Weights of a small GPT-style language model, trained from scratch on English Wikipedia.
Architecture: RMSNorm before each block, rotary positions, untied embeddings.
Each number is 128 + 32 x the weight over its row's rms, rounded and kept within 0 to 255. Layers, rows and columns count from 0. Numbers have three digits each. The size before them is the row's rms in percent of the matrix's.

# layer 6 attention value, 96x96, rms 0.0674, rows 59-95, columns 0-95
101:145126114069183120179138133099178122102083098165090129180107079151116115109167096106106129105151137145102097112127109082132157091127112058177142074099107116117118098122110103125140135128147062091154106114114134123182114019122100161198156200111077110121112099087086098130115148125107115105
098:188106096152181115131118115100103165124181192182166120113113151073147123159106105164171114163119098152128111110136169142110202114137103125153171163144125127100195146103114136168195086146097118157129181104173114117142143102153109183178133159128159122050107085139135130159086057159118111139
092:096098115122157147183130082113080192183155171129108076097108099076158127197142091120160132133096073135130149052118150164176154146138075096087113150195151151149143181139075135143131148135111155172111131110079137137122111084115169193152110137089113105136097101190140158153117132115133091134
098:230141148075138137068094183113100082091164108138093064121114087112197071177122099059149185160142083150168142098147086152122155133142117158159108132125149092094103157141126159102131096130080148135167143112183125175153120122134114108166130130100117104122179134134166119075137123102140142157
101:157191159101097157135120128112083121186148121183132095127104099127124136180109074150124120156123094169097161117156111087096155092195033086126067124127212103116163117110154133150109122127162154132107152112124089052143181132117149168153150170117104089172116141108155118118163121068115110134
094:112083182090115117131147136169071124214110125146171128198086138108119127125106172144131061085166077126179099128119160167113157133141180138150210084135139123147104090130142149123078108090076076137188111128120117100171139115082115129139137107113128134157099093125078098166103101145159115077
083:125156122128118118170125121183098129172096147110090165121174172091110150122144053078153125126130086122193119141142123138062137152128108105110146126109134175110103130140084105161158111134088103098167124117130157146187164121137107119174135189174117093054070134045084088097108097137203119113
093:098117117141086114112152064176153131167128167099173149167169173097170144120174083107079152146094100096147164150111147164189118098049119165131113182122122154153173164124091174164129094147138135230108147115126086158163123179129091137127162145169177094137145126135151113161100110110120163145
095:108160097147117132164162109144091167193108149120134136158128091170125147206117164085146102086104088106074135103139107125128122093164114116092185129203127143096137159120150176117134121151120105146176165120101175187135137101112102164119097116115168099081161094080147175165089102044144099183
104:140046157135128137118128121184133105171192096150117089176172108173079147101150165102169089103099164116160099175115139134139146197126115188141145147173154170127117099151075141093101097112155152129101119141152109153111163088166110118086143118117171109113060176141180143092160159182127178117
094:119088089210162180090134141131124166129134148121131110118189076146127145128166145114090130113135113118160150080128090152120068139181142139137092077111179155124140172128149100089190187157085127073106176131165128169105136156163092148074112176149148127191161149137122080149116135104145074078
093:158158110121106150149096114140153120132139091113155178123127134138119107131073086169149106130135141098070137151158047085125149186076103114143114128147122157178083184091137172101163153150103159147168137200134111087091134135147119190115133103127162113064116061160124110165127094048093103180
089:086149135145160152138126067170131105138146145118164076186108122147137142095120109166089101142134088136115152159090137058108065150134121083153161192063141106110136105080131153120110111147150089161167121064091112163140166074173140086057131136202115092121109147148136106120090129190134143091
087:117129152155104116154143126084138141162084076106069163088189103156102107173149134125120118140141093128124058146172138134108152123124073082101145151153105101149130099095102082139164150083118077135057129206152109180121140036173106156138146136142141190186144078115156116114126170140135115114
096:101098059103088148123114097145145114129145137116157135123124146157152149191129163071193117158146090146139112192141171106125128144105097170121107158107137098153105191113145157097154130191135175144103070094116191101123131133085103170125154177102104167150102064163139148061100109190179137148
101:123173108134154129123132158095158162124136176164185176124128149155095098109124136081130214109102141147135129176095118092127150087081155179104128073065120143089164177175090097058171072128131125127149083181123140142083108167163165085107124120150101138123134121082182107123125079116155165100
099:093099143139123121118171121107081177152105114115083107144123130124136079134153129121080077103180176128145074113164147096130177122139150113163180168147091121136090129136127147094189115169134140111139157085082090101125172087148145134163122092174173137198124126059127084093095146079072095203
096:100132074145144118142132104150045051081181176099147093143149179094070068091173110139148086111133067159113133146170130115137122145145145126144130166130146121158164152162153112100101082134187101117143118149092159161147132105160175131125178130163135181107155170127178149136172153126094119059
094:073111093125168113141130115091080140092136194138141089102128131084114153155178129163132193072110156185113128068122094179154122142097146099118170154100135155150099162092082145085110131095181102182157112109085079102079101127199124179124119127126174119177151151066127122163136145149096135133
103:099126133137107153114123146100144122123159170101167079133191121130134096123145135149144176174097169147103165164162118154067130135197106088120169188096089173119215149150112147139099105108196155095143124142120108111186137102140072148148169058109150102116154159119124178156065128166133143172
094:177098066090069059093132171064155124147109127101089129134124139149105114187111099101127164094153117138183154108165109115184111120084127057166152130079116109155082145136151086078122100125116111135113119132127176147158096041079135111126158089084175108117147133182151121100128111138163136089
086:056175115084162130140147178167068143115138133165162096150107092139174167156111128046129111113079149087134155185135169152178107123114099152122166089164153117175107089164144159123154141122199146161130074155149108175196135154097123108141096146088117098121146164088136106152151170106166115127
090:087118153112177088200182059114099180113124114142152108127103144181139086112097142088130164073142153143103123139134127095122131123094142116142143155150104159097090128141155170169142130102150152097130032157185077146064154141074125158155119100187176106137136154114148157149181134118163080162
091:118116090105100097133090163105132180129172148158077091143157119117193142098169100108132138143144107128163170080137069137167125145108093110150122113128183140089138169146163179119201115134143178152140126149138075128081101099203090178187091083077154175120116153141161139097162141171167134151
100:091083096115128152102080109144119140098101152097117169142062143162109094143125136124152142105190126153159070120164125187148139104107163070156096147120127117085140152195163071093146117084136121111136126148140125134142107140166085062129150218140147199124179123100092109116089118162129071185
097:176126123133116142109132167150095157139182138092182153086071148146173135140142082071114145082120111079090153141066100141128138139101109128097178112152147099166075094163170201120146169112190095129072094095174082180131150097138114138117174094111146122087132171138153093110072128153125170129
096:136145137127157144107095100090087169142089096185151152092103080135097177158095102143152116180088129111172189152187198138144154145140143162101168147141133148183150153111177130137109148084138187144101115147177115123128097113135167096100168105138146158117096127140148125096052194184144104066
096:130075128114089157111085110127138137134114098156126122090163148143128141095149070115140146107181078119134106117156177047070129156091158128144128151126166115148137063161111143099222103127137168161100113127106143165104130060173154100143169113088115122088188065079149163164162119089119137088
096:121152205116120138124115080087136175070155117145124091098117138087147098145164152106113123135087193114116120141125083035078129135086100165162123086130100126089163148127153135119086145151146031155122146134113125134185151128091118118098155122077121067144203167135087160128103169121156110124
090:138202151108144182129125083119069134158146108096125075118129101122111176128068150071109113114108188140108121124126152144073088129080153106179103147100109098127112152136127175112101174119101151128093174067108120131103117074142041145123134157131123216150099139142152162145132067094163138092
090:166110173125135186130095135117134084097110149139083058097139154152083133102090114120114119143119127183087099087132138112088072109154119129109088169087132143085097137208121082126146079085103104096170125125098145104092085196081165129184129095139161142154127146094181058133171154156130148116
107:123145128192147155123139156105133150103135076156097159147110117116126087096123186097132174076141173102179094146166150121177152091049150125154091114137154130134167107178072120093082124180078108148171126170169116189119114163087125110113116140050109171123085128166115152129102165126104177093
095:071181075114155088140092114139137126159124123147179142086183151109169139141098183141131091160160088130160082154165133132156121153123192143144125163074114098120172102146115143083080118145176089094091125128089156125077103162143128077157179156077201158140132137170150104165128084079095126152
099:181176088136105134116069105082161124143125054164135183096147131159162096158185135074177142162126167168083115165113133112133106125084169146106115100114157115118135090150155116110106071178085096068167062149091134113090106070098147107125090104112145155126160131137120141143184177112103156158
090:149137093152148124200105107147185099109134166142048104204108188105210095146110093132145111097156219091166116133107144144141102148117160192173106111147119143144151153099124113123122140126125154134086089131161082144168086133118120088110141132126130110144127164085187182107092078139119156125
098:160093130129158139177067187039098111091134173094176099095125107161127092087143102144144141109091128088109156134095153151103150159116135162169138153116135078135149099101124108189081148132081136167148152132181106117115131137147130067187161097114142168160187128111083078094186104130096117170
087:165100157143160109102125091122104126088142174067109145101153117155112088180154133148140146131148132078108115202164163113131097175114071100161072118096084071145150106150123116132160055163168147159124158175163129176148099088095090149185133163120099134079152118116106116179109128161103145054
# layer 6 attention output (transposed), 96x96, rms 0.0829, rows 59-95, columns 0-95
095:155121121092120107127128108169142143131119134111147036098193136151099160129094144087179163163096152079148142140097117184150165154128146181173174135153133079147124148171160048155097124114126220102086128184126152147135105133120084059098128158161074152096128124129139160106124129100137144174
094:119138096121120116114177152105133090113150136162152157111107171101119205163165171143144155101156165102089151084115121173167092092192147086094138068096114087079156122130137102090104124070136156158081154096092159141128086146168133109123085115078065115205149089078126081143143103094140123147
091:122150151123071175112110183140070082129126150133092156105145153148107168150133085167082137058099138139147088114196108162116137087173111117100117096125183114115151061115125143112097134126111120155143154072126213077057086121104166134130138101191149161143134180153142157102091156108151143146
100:134137123139117111186138139119128117081103134145114155110149146175061137054147175115109155099113129110106175114122138121099116063184075134142114146093099110108133122190137113147152121091135145124065150169148158147128050133093103103113122150120110161151137123083183033236111121160135121124
103:112142095119103144147128164175114155100149116094112139094177086142130099055073168176082147080087168131142099089216134116191066112127126201155109127181150137139088151185145156109122064066113088105139125122158150130083096102095154150095101113159167108116159141134134125132114123131111105152
091:104099083174099099137120102065174113088138129137111140079130102154086098121093101098105150172074140075106165156157116066070127128126095126086064118153111134125146137157089126081131132178154111082103187121169126138121131102108131088139100190169113169053091168147100131172144091147125148185
089:097095099190128125170201097184119108119159117079113096146103150114190129098108097148114091136121174182084114144146131138098144113131115133140068124130115148133124193142161186118163053137140089158153100148175088160086110112164168145096148133091135142161202106186155123156191121136132093149
081:126099142146129101104122152163069160107161098140142077174149088121124164115123106097136143186119153179142113140136137143122110110131168147101129068154175139141105110137197123132118091187089149155096123098148176143140176134058190140183111166094093136035071147148130121055102092155116111102
079:111101117092168145180098176089104136066147097078054146158128105076183175134114096157110154211164113151163155147073099128090175149127158087142095155119113148149129130102116066100111168117136101076106103147155126100078138113169125126112196134152098141141099124096139113065127146167088141113
087:094196140199150148160116162081138174123115112070142153146128144098175124116115154181055158070128096072094126128121161093153098142182109124117147137145110099112118131116115088090095101116115133099122107082108140098045142159093134144149143069104122130127168087147094111165150131035086106123
088:065149109083142076149142062130180141107126115094132103110082098093119165144103127123142150120167204166074149148129108101101163156136108136130193158117057107093121134106164086129106094072113098160124158099099099131160161136162145083148067106099108135125147141138126118101106208076153189160
086:093159099158136142086150103120133106089127136113099099098109183088080145112198115173140154142124111153134153105163114149071100100072133134120163135176125136141167132104128155138143178180133153119117126144145156182088137129134153067146126199108155139165201103080124114101187151159216131056
084:134125106122172089119093161161124177131106137193113127136151078135135225133144158095135169046118132140123135107165116172092173145132114141128123113167161127117106178191094115105133093118075105075148172159172147082155099143081118135232111145099090165115123136168132116126113112138170158109
084:161107161122154168111197111069124100142100146065169140159078144143125155116136141132125130131140156175148185124142155174130122183169106126114084121118114132131119173110175089162129182145183102133126165155071166129161092157163191076153109089125158146053088162059131129085169103132156135129
101:111147238111117082104118132112191124090122076122068086108143192089090092091180104131096107122121123179127088138121102111185126134081132126087120124084168122116142095146086177125150140120126141139119137095155052116133156172172152121115100085136151101121108155130077139153168123081134125060
101:140112080163041125146058120093102086125121137148141159219136093135159163110157107173125071101168134113168160090152144106141140066077137136165152156145152113114131110086111134122115107110084088136099199124144138114176153122129169123160090180100152148082178179129074129099095124131105112097
096:100226150078102157137102086106148122130086102104160164164152130155137154137120133087127179152109157178125200145103110167136125181139152128096072110176190126118149127127155137197086117151140116106107111120148137121144142138122103104094099162135077110122120029183147116172129162085183132110
089:096145103106083149155104137148134093129073104137087143089179103108131171167122148126060118127142172120120116178112146140159154085101131153108136105169100131118100081082122162182099085135129152082171076130140146114066110105133150141189096177161164104122173059157121157089097075198116121183
083:160127112137133142191169117189135127123129117109132137101110076188174127134150116105169069150199103115137142153148089087102146123136124160109172155155078145105161155132135133192123122134130155158114168144102172217182201104078106117173106120105078140089147156107115128068089080112107145096
085:152082177107117142170118135142132131161123196142147172094133163164171076147123092107062141081098111123143140094140110138177180128122117157156069098069169161139126132151161079168182091100161081114081131113160141153101122171095201114115071105106128125157089128162153118123147140100060168112
091:156148188163098148144081120157102123108122188176125082143221103067173171117154136134155081126169138098140172104081154145080117100118152108122113130098140152129179123177193147156149175126143135158121090079076133107126178132145120150100192131092073129129148128108096175140116085166118163141
089:092138120134127122209088158120118126232152123129129180138066104101130042174094156115126157186159114141110133097144136142172111119139211124130152106167100122137107123103108131178117124099114083135085207100127145125125132099145136143121167106147116138160118059137066115158093079106112147138
081:143136118153119093134088199123076111170081079087066147118207185048097128149144101103166154102129118104132146142126087157088162075146172110119112109153103153123174107121138137102131142140149113088104179149108159103162114137126157146106117106111076178080120110140057098101136118168067094157
084:146146125161130194117144079093142145094144176138139126096128120115163171076124192189161068120127103120116103170065162145085105113083138112127148114151120127186148097123128081144139077108082153096063118141097167135155197144064134134094207120100125113152125172164151173107099109131091132106
090:140130155135164143136121127126138122139139182170046118124098098151176145135129098100084105144112143136119107181123146075178121141108113107127132106128142175195182118109066213148100161189106099139218161167052113110103117119113173114126107109197133106116124081154137127131156144093122124080
075:131155136130111114094153083092147088167069102150110052149143087156164091084146070120092142165128127142151151089152142073118127152139134120105093070096071124081114169116103123120152054162103104145087109070164123090156128130088177120154156083058106140162110172147124170169164108119171136118
098:144150162122162089109115096187121121107131126086102130139129180114117098133128140104107136119140142128138122140112125118146169143092100141149155076125112072067129166169074131103123181231131115126112119122152154122063143125166081188086058119178113107169085135154120209148101089190143180126
085:189193130192090101124151143119152091098123175136166102169102158109140129145205112143132116146117148135123088153104101157170060125080149124147137148184158136138124114101220102156106061135034114120151120129111090109105142166140119107140153152146151157131100129129133064081105089107126159169
081:156090102072115153079145181206149139122090086100162132099121164163127095126118138142153122106155165111127165145188094185121096135121151136135116167141104123099133144113071127135110178149125150156128127122145098082034099141071147149080221156130130151153089082118117132140104092117120200092
095:197051162121137083086122126113138156146155063113158132093148173129134155126130160099169166178142148149081100133125081105150124135150098142091135148081101111134167079131120102130126072120086086096167112130073130078104162123112207102134095133143136115091115131091112068161122186179099077166
089:083121089143119129181147098145153107164189092151168140143092136052141157117163130146142161128131091120118122142118156081172154159149157181118175134157082133232133191138144163120114109118105143139170155142137120152129178112150172100042131160115112104073158117149104146156190105185138111108
086:138108073128160139121111115137119112154079115175181136160155110093111084136101101082153103125125131136085143167088060140135163130151054136165159132155114163118090175121139152100163112080152118126080126062043155102136094121194194121133091177153156135101114088062091099119142111112140120086
085:135140210155092107139173098124066117150103153148164083165128104169104109105189080141086144125089174106158151071166137145137133111113104142123147104155081108128132179155091155149166136175216168150118152153154157120132161071108143111097109082146096117157110140120154122081097098061177092117
091:143161134056128123117142160104136109091173136169133155141134184098123141142085135129067125092140176154100144130135088139106169101118147071122128147216112150132144107121147094140104125098160120164119148099077127100126174135094161083150214164127076089175095172103125091077121056087114088090
093:112133128112063106080175158168085182092136139101138136063122137142094114150103091137137108175092026103162150120143058124127168080178110061138112122136151155132115097114140149142173047134171107160140176083131115135153103128176169180135108095152120119154095139124101160084119120129134099124
081:139126179065183084070110129158107080141125115145158125133102104148168157193083097076078116190173054145163065108122133144170149087138164171091136129168141121164073142148079122079147108149130110106128132163092141112125148080115123124148083188183149119119092124128115093159090148139130108132
081:083162125167111100187099138116143138072159138144120132158127128095086134076109175071138106112168108127073152083077170168153096123089093154131103132142112162108058120148089178187111121126107162130147130178131129077089167114109156145096155161081142126141112170202138114039166107118146116112
# layer 6 attention query, 96x96, rms 0.0679, rows 64-95, columns 0-95
077:134114081171151117137147116093147077078093128124120124145179092169083077086117095172124139109102126079105151129149137120140095144105065122143161088177103147124129084153164132122205096111103111186153106163045161095141157169101112099095063159139131161092153096159142186174092159133161132125
072:080119099128173151132170144131082127132147178114109132094083125197195080109178165131066077147144096151120135110120175051163092140109105084168138083107120134156114141066153075094127094118108134119136212153165102125134066078129164152091114105130126077125130116110094117121132173115144106141
098:156183140117184138112118127089141162142100175182156120128146126151081171087131130133161119112103163097108149120127130143118140141138195136204163166190106084097164068189147140137147139144117138071169141113119176165151106111147153071179092167134142175069122099153175122175135099183104149161
103:154126071118166106148087111095132128109137103131182148148096143121097108078127155169165109155086180111084118166152142133090158203105163161155146123117091133120119123161193098127157186135101123155197114171078112174166139133125129073198176143106161139093093157178160142141101105109080088090
096:099139137173077154091113133131121097146117136140148131109103107158111084161131217169101166089174104123137091132191150123142110109180094144127096059146161193118112172173096136124082052153137129112088129086135204123123082151102142137079135097089155140128139125099120109166132207098159112142
106:123118126121108173113113084103080106140108131133215109109073114158099156080126144101119164166139151172153128144209125145179144155164162061120091136150087166105100134106139132125080082199130110148120153127153102124182171131164127172090119032159109101105124113070121172129144106153155122122
117:131106148121191087105103171169118085153144111098100144128150150102100127107125084077143154143096145081154198149131179194117179140147160087151153115149143107145117136157159116126157130146105098120167135115051107179144169168156143078119148081104069134083122085121165070128176157146072181102
128:119121147173159178140102085095103096094081113156103131155142115136138156125121155137096118136108137058155122111174139119096153167135106099100099123189122104077162123095117105143124169132129213123194115157166106109131118206067164096106133111211137124165154185124121149160132103079163135057
140:069148108120108185187130072123103156136069088076124096099168076170161149129123091106103157150088130150163136118109094121100170130167149081118129155136093089200056157163140124107135109162135104097120094130155121215111150133137079147117187138145110104134185135111122155157118098151177155166
128:162114173166140131135141128058071129173134146091073181103122099149121143099224116147083169108081162103129154146156099085124142131142116125090127157173177150142131112118129128133153147185131130191141126111143160051168151069184109085082130094138102133073124132114081164127170134131175121121
129:163186175152154137202132147145128085128098175129124093094163127094124137145121099114092118135111086071112083105121138109089131069107091113131182112109161179161108109181157144140169091144116115106148043158077165079142084114182050137137167102134146141167117125120195152132170124132103134133
137:152121147129157137110171174142190128157118133089143123196091161159169128162117180087125133062172133139120097108110159174152109167154110188135082092146208092153126176148182149154135123145061112106170115155076130092117116178083149155136156170088115129126114099125146114156112110179158075106
122:133191097168149122112149152114161132113141149118167098177102138137072139125065140172091045168081138108063151140083159133086172118120069091133174110104148104072121166128151135095153111093166116144209120121158136128124113155137144195114186135141095147139135103178119163123178095136144156161
131:161087084088078164109132092171126109083141155103157086167139133156078128092106178088134089142104141131134148152123123164123143100136103155098165157107138144101168180160120120167150118165183132135154153098120122138151146158126166061152092175118111183033151185068133117132076073141107139181
116:140195121178104101151114109082136147181092104188122129077159108098129110170097119130147119120089144153118098169159113156117061152093096119115128108121134096205125142150165059157152104105147080098120163132102108112092138102184181090071132169142065141062117169146093134116109140189130107108
131:143104160111140118109058101098122197132165154122145152123141098098169149148103053140158086135103174137101138149111118150120170095129125138141165125145140127057105096134091154145151168127140106132201134163135184244149184107087156128143118142116160164131125076119081118162136166136120128201
080:075155061129160100063097135163105130069190191113147175115172165163094076166089182122066123111136096137114184103129148086138095182105131133123068147145124146106096187107142115151122131151091108126105132095117076153143106088136119170130104111150146118125130119095131099064134171123155154074
095:087139143092071164083127125144085117098133137106146159096142148104137129165150148122124138121165101155194138114153136129165166083144122110126124093096149107094187152127051120061098078148154094122036133138172133115127187165128078112123070070090104088148070092088098122124146136164164105153
073:159140095213172122150188146104164148112150133113060106110090148162122090133081077121123128182194124119111176106105154161114106106084088098143149117138122084176089131074140121105168098101150142175109149111151142083115124168093138066088124110179139163098164169151125179112120147157161136070
100:109139082091090100126158129131167069163163120161106099154172136127100165124125127134167152081127185085118172159136089104110119148160098144215088174116155109134111128142042186191146088100143153135140081101181150106140120160126113147115116184151150135106152143179087162091165129145095176160
112:140118138173165123122124099115120150117068125059159135122121124079164150074201103124109130140129113135080102129123147119116092144089164113127131084086071124152147069095150145096175216155107126100089131169077128147131157110163110087140141051102143097123079157054144167134139124138146111057
116:229086124109211093096184092140127132100140121170217169122125141146159097100173109126191128138107112159190108149137113153097111121079160154134106132092139133131101156123116095103150081132150135177126108115134128100143149116115080097102117229130096159131095148144186156140128133133145098146
125:130167136087147091152110174118083146103068098151108153185157167146078123139091090088087162099162082059191117101174116126181082102116114097157130135183082170095121155168149119134127124185111131089151147089124044141114133158131105133156094084101150071124103089096128104142136158120131139102
140:125092165119138136184191140099072108135153098105164065173116150113099102123067149075139090144143138132160123090090132164173148091140125104136060104163111148105066191148164159128148109118123128164160063136141122071098152107157124070065104159084138106190093102115169125144146120104104124150
131:086145148120112116174071165122117083197176125132186038105135127173176195163156139155080143184142136092153148107139091187101093120158174127105125111152087072055115167118095110094098119109146081112128127107149114128122105135145095109133116129131076141117158133158079146156110147180135119089
128:093214142107098118151102092123168142164098091134178140159099121091180148071105085070197144150173142140148143167082197102132180138121163168150141133139103114109166122173094086119142126148183132131065147137174138164101120104075130110155122100110119088119154141132190160170146120149107085125
127:102179154158116211108086150173147140175119107125175178202139140145122165105101141155110087129150071110175141130080101091109131119120130090131175153126097140128101081124120117073121171148096145140164080112122092092175149186144092094142111142085137105190164080087128113109062156164095133131
138:125152160129065159152179086131082131105146116085094154094092168099171105092099169113064137147125086145112098147112118148133130078103146134118095099167115120148182144154138108147080135146060159093177141079173187124198135105123123070146173157180070116159114107088132128164134119130079132082
122:146130149123086109191088063102170111094114130190194148104133157177114203089179070082124151157100148124082180177144143084128132156139139164159109154111159134161115072128126124093125112152120138129076163105168095103214098150091147128141066105156125121120113160084136132152151121143148145128
133:109064133091084068097125081107121112169153112146101185114087149071134118139079124157108146137138170182159128139147136099099135071142100194162109114097129098157166132128128123093125076133105114172167139147150095134138106149094141127125159148162171115118146030115133195095146121111158094036
125:157170130118069102126083115170151129154186105083122109123149115154148088112149164133164122130174193127119119175087101093060086193134139112145104097131135089139177146158129127144139087146136107212149118098090098145177102186200106124158145139079084072128124100110111126149170147093158166140
123:111165079148125143128101086186155191140074175153164185123155095146079172139088080096094099123126148114077157172139113185154165123161076155113106103134121129158135197088150114189105112142127154148141150147112124100177131103131174142128120122055132168169134106123189103128180086116151116091
# layer 6 attention key, 96x96, rms 0.0669, rows 64-95, columns 0-95
065:130146097090183132153127179157095116092162098131076160168160114121169116157139103157110046129126082138136168099082151103152168185193141115182131149145147107117108135131118098122065123111096156174067153091094091148167153119156140129145155174097116097138099122183093138135135133045151132188
065:152130158089127149107129131119174101162065128120183108093149099095077174085138138138143142128156088132095118095114055133163152139088112157139118142209059125178099098094096169141112176150145162139115075082125118145099168095151144104139144105193208171111126094126127182137118111124185133151
081:109157083135162148094101170097135128114180130177096147169174142139121119110122158134120092071119072178081082169148067135156095143141136154159113194151119132113136170145055129117099121127122139115100112137153102119085111171186126132158139184180189123154148068181146148121168090185082149125
097:130174136150139124121120160086125178121179133097091139160123160032150165103150156127095118174105063155073096169126139140140119176103128087110143152167109129125092200186073094121137146153167108173115058135071072129118168175131105109134163168168162092118160100146132129120122083148129148118
104:149093119088082095159172076145160136120099147111083080102135146169084129135159124109165144136167067084151158130119118089173180101111137159143160154078119148120108145124110109153104115088085194148102157170066082089115072102184089122181100160138156089061155165133181116118146134113108152140
112:160106155127167117101160117074118096102119108102142149189124107120100149098170124104141186103142108168114134108119095092148119134121175105146096138183078101051130050137175126129108143145114133180145124070054100168131194085176120129152131124122064154135140110112093164081143081088166147170
115:116092161062156106150178078119096107102049107120127066166131130148081118092171107118189109120090157127112110104114157132148125116092139103143137138109162120083142116181114137109182184123086171073139166186102144153168137099162135125116142125144097142087070131150174113099093190196135170139
145:152104100119114168188096129126078100124121143119091183152169101095068113149160080152117102127086168086139107122131057127116106148073112109142145157166128069081168100094149139153081130148127125121151162137145126116157181081017130131132188117122116095162084151072082140159123140137126090109
135:071117142127058122197154080111151112131084130119101123114119110049175158116164124189162165124135109107164128106088134171083130109073096103144138132136082151179129065130167084096083069068136141086154073135090122184151159145114115084163120155136105142099117126151148115146142111151129144185
127:103169139114108145177081142106174109124166134154139108077121092142096090072137138138072106166108101129167142108197095071088093081192124182150116105098179110133113108147178071077156135176118113108182179147147179121134158146129140100076159158103121114091106162185149109141120134162160106146
132:142160171209131059138107184131105145168158167102108105069167132090153147137117146146130146177079132088183128140159209146124157074108159107123123108152159115140125161129174096123092142140123110130188135179133211126173144141092118100134143114166136111136068123182115154104143158156121135188
134:159142131117216144120135153198208143155114130130167124137142136145150085159125097122117135058146139149135096119113127179141111165087130164124138150153126162096166152073227146169124181114110077141166103111081137128081084106117155171143163111116100132120165113157144124216137131116134161166
125:148173121109134111136185133159098179044130125143161107145133182129120154168076113139120053144100171142146071159090163111041133125126150101115156096109069120101156161190085076135139074137156150131134117100157112128134121070128141136083165150087150143158142089178174124147146086105162127125
143:119126109098097081163180121130150174138114130164122080145073100191138153145115117147113098167086101124099149131074118122092148121174071048118127116133147182130160164118107113175158218144146093123161159089062083087137138146099143109190097175086108156085113114097150137172147142124131152110
126:187151106154110115119121140200130193148103078135084075096172086116129045107102089113109035131102104106144084127111155113141123141157095161193143138141094164173165119106129127165146065085120138074115132128120128107142121140133108170178132106128073156110089184159133127109126093155110152164
125:134118132118119139096076142115215140054066121116159135166134125095123117149203118158162112098084123127097129099118124119166122092130093149104165053091160110117097077143071177091089098160131154101118149125161104189131098166127178119159118165150109100141113054096138124173147121117184151159
076:176042152120131136138104082092158053142137106125115153128136143088077169152165146148123107147149099153145076108091121151109125106071129151074140163192118080096123122174102058198168108123152138137102137137102058093153184091116122159142140140129190139129156075149115171132168133125138125158
085:127104183163113173134151138180079191165091165110155105078122133195147116137097154113150154093158187125179132108138173109107167109131100122129172063113195138155129076122174131159129150099101155102194174170187132154126090138104148134106134092137137185111135161102126127172142179103142081136
077:148171152123173130120082124055167125079126131112136094153161144111120133133165076207156157121128095147172166095099132172136089149139111126115173109164125082076106116168152204073104095122122082120145116119116154128144155122150139131132080180146139198143121032143142143104162168086140142172
078:121138145092108099138106123114152081109145108135119112177133114111136118173104108139126074193112085097082112123144137149086116144071137098127153093097172153100199175140166144079114117132132061183184180089157119088138172063118062124145106129146181148147153146088113095114181108154068111084
098:114075095168150111070129127089128188124113124182200163081183171121168102109139093141094168095089118197137162126159132163135143165142128105117110099151096146178070146092092155132117127180152109195132124155157157144079218151150153126121112110112097120126098077130128113086123179119129102137
085:106147074166095064112154136098171177096140088149146097101186150168131131076136126109156127072189121137168152145126131124177176089151140100103110073086135151168080187110121108120109094149141147149152128126108119142095180087128111114123090203116067131105164121114167141114164160107054147084
124:120141100134129090167120166131106127068152149117054099120155143140130121161124132129083153099171114073164131131154156108154149131091162129147110145091071126113148119137141098098066153162084067086121160178089110105082145150160146118119096067152156130102184146053057089089127188075164139119
138:106056093141153172182158156143135177075107132155119125127163128143108095124104129149151116155159099164138117115138146169187158097150131096140095165148137197122096163160182152105118163157159091166114100160193158081066098112169088083090127097131158117133104081145174127156153140137125216101
133:141173145092098121118124117179105096152156086140192082176158187128095146152158089122098112177099124130160115077128089178133115144173123176131123120149094139157114125181068112128141108141078156157084119103155119118150165102157107149117119130116000120122184112126146186131086134102086116143
140:151141121128119100124082143107081173142135095093152127156138094102158127102105091067198152117152161133116208113110113147107196139107127168115175072148083188121158171169098130152133089150121125101034160161081155123137187136089111064147080115134116144122134135166149115100134146107154180147
124:138191200160148142151053125141131140182138132124182113142182139140143151120146165141148135153152058106147181097074139111082155063111151132101175164098076165091123138164159138046132136158140179126151108109133121104156126079149085148138110103120156110143176106135141140133175155186110165092
138:113184159140114139171155080100099127119199123101084141104162099123132128135137117133111141172150134213153098133146142121200123094109092199135161082177139213094169122107162148167123132133191161104141152078117123126113127098125119061137108131159116087105157117148137142222104102127135156109
119:104090123137156090151083073126115127124118101089100145125124094150086153167155164078138115089117181101147207107116109136111157120160155133136090126117164145157124130078120093073108107148145131114142190157161108104198194117147121066147088123123119119152114120146106075167124142117103011176
133:153138107101132110109119141103133140157112106107051159144146154133104099090125135107142111097116148176058087174126139191143104163134160130112094063129105112154175150151131181131098098119150133066212180111117138185071138061203126102128112097139136169166162118082141186125136132117096122097
128:116136119163171090109124127098204077144111115114125074141157130145110102081086133174168136172161190140101089178077104109071118120175101123113186117131109112147157095105141118138130094077173139181157164150124125146119176161167160146113095123165120088176167112228138121154097157105144098122
130:193156088089140173151157078131133167115099115122116111118125128197157068123107126089162085124117194129138167098125173185131156083107063143124189116105137116130100151128172073151112135159174134120172179121204136105161172148142153156135123093092106153168118102135086139179177133100144090137
# layer 6 MLP gate, 128x96, rms 0.0978, rows 0-2, columns 0-95
109:139141114090148128153072117136098152127142099090129165180120095047114056143142170151120144150182093105089177118128076135145191115084144199096123130089120104133117093102136134139133125114128132109105184138158119091106208169137163093160178093111144144146156114173130186129133195138067139121
095:096094099092099128084134153146141153132107131106098152132142122168134145039115085116157122106114118125119117125172154056086191085163096099125227132151102054188110143120109167138090112123073182168162116112103114110156128148082125113091143091103154168165133148136117098118096130066154107091
098:166129088096136145155152147071091165110158134081117090163180098106090139139185125159149204190122111110149135171101145160166128155128147143143121104110139085154130141069169135101095172132114144177123157165173165131206076057127110135130143101109122115126123163159172102127169214146105136115
# layer 6 MLP up, 128x96, rms 0.095, rows 0-1, columns 0-95
102:106121142147136144186106140172119156119161096117202146123156079182138186147099123116141131126202157107168132123092163159150149098101096118142058146103164086166137138146094173126108143074179152144165171105108105062148116165088155103106141121212193119152148130131114132134159133145095157188
085:138180095146116092120156113139172145124126143112173165122124187079111156136074123083172128139170093153155113103195149099134080154114124168155146128203159080086130132128131139130114151104100092179078143097150150114150116102148150095121213127131148177099082124140157164143076174198170082133
# layer 6 MLP down (transposed), 128x96, rms 0.097, rows 0-1, columns 0-95
099:112173112134111071113182125144113104153102083154124153119101194116114136037178184164114093119096109145094114076131131131075103159138108179129116097158135132093141145091188077146133181096123187101153126122179125143145160075149167125149152147077106137119153162147084184175179096108125132135
102:160149166137111050123150129091149121108135154110129083131159183151061128135165185108167158153168122142126125114134212131089144130154106125130144132189075094138177116142115140168094121126161089142114085120117155170088159127125117126122160127148154135168148150182072207104132168210155169089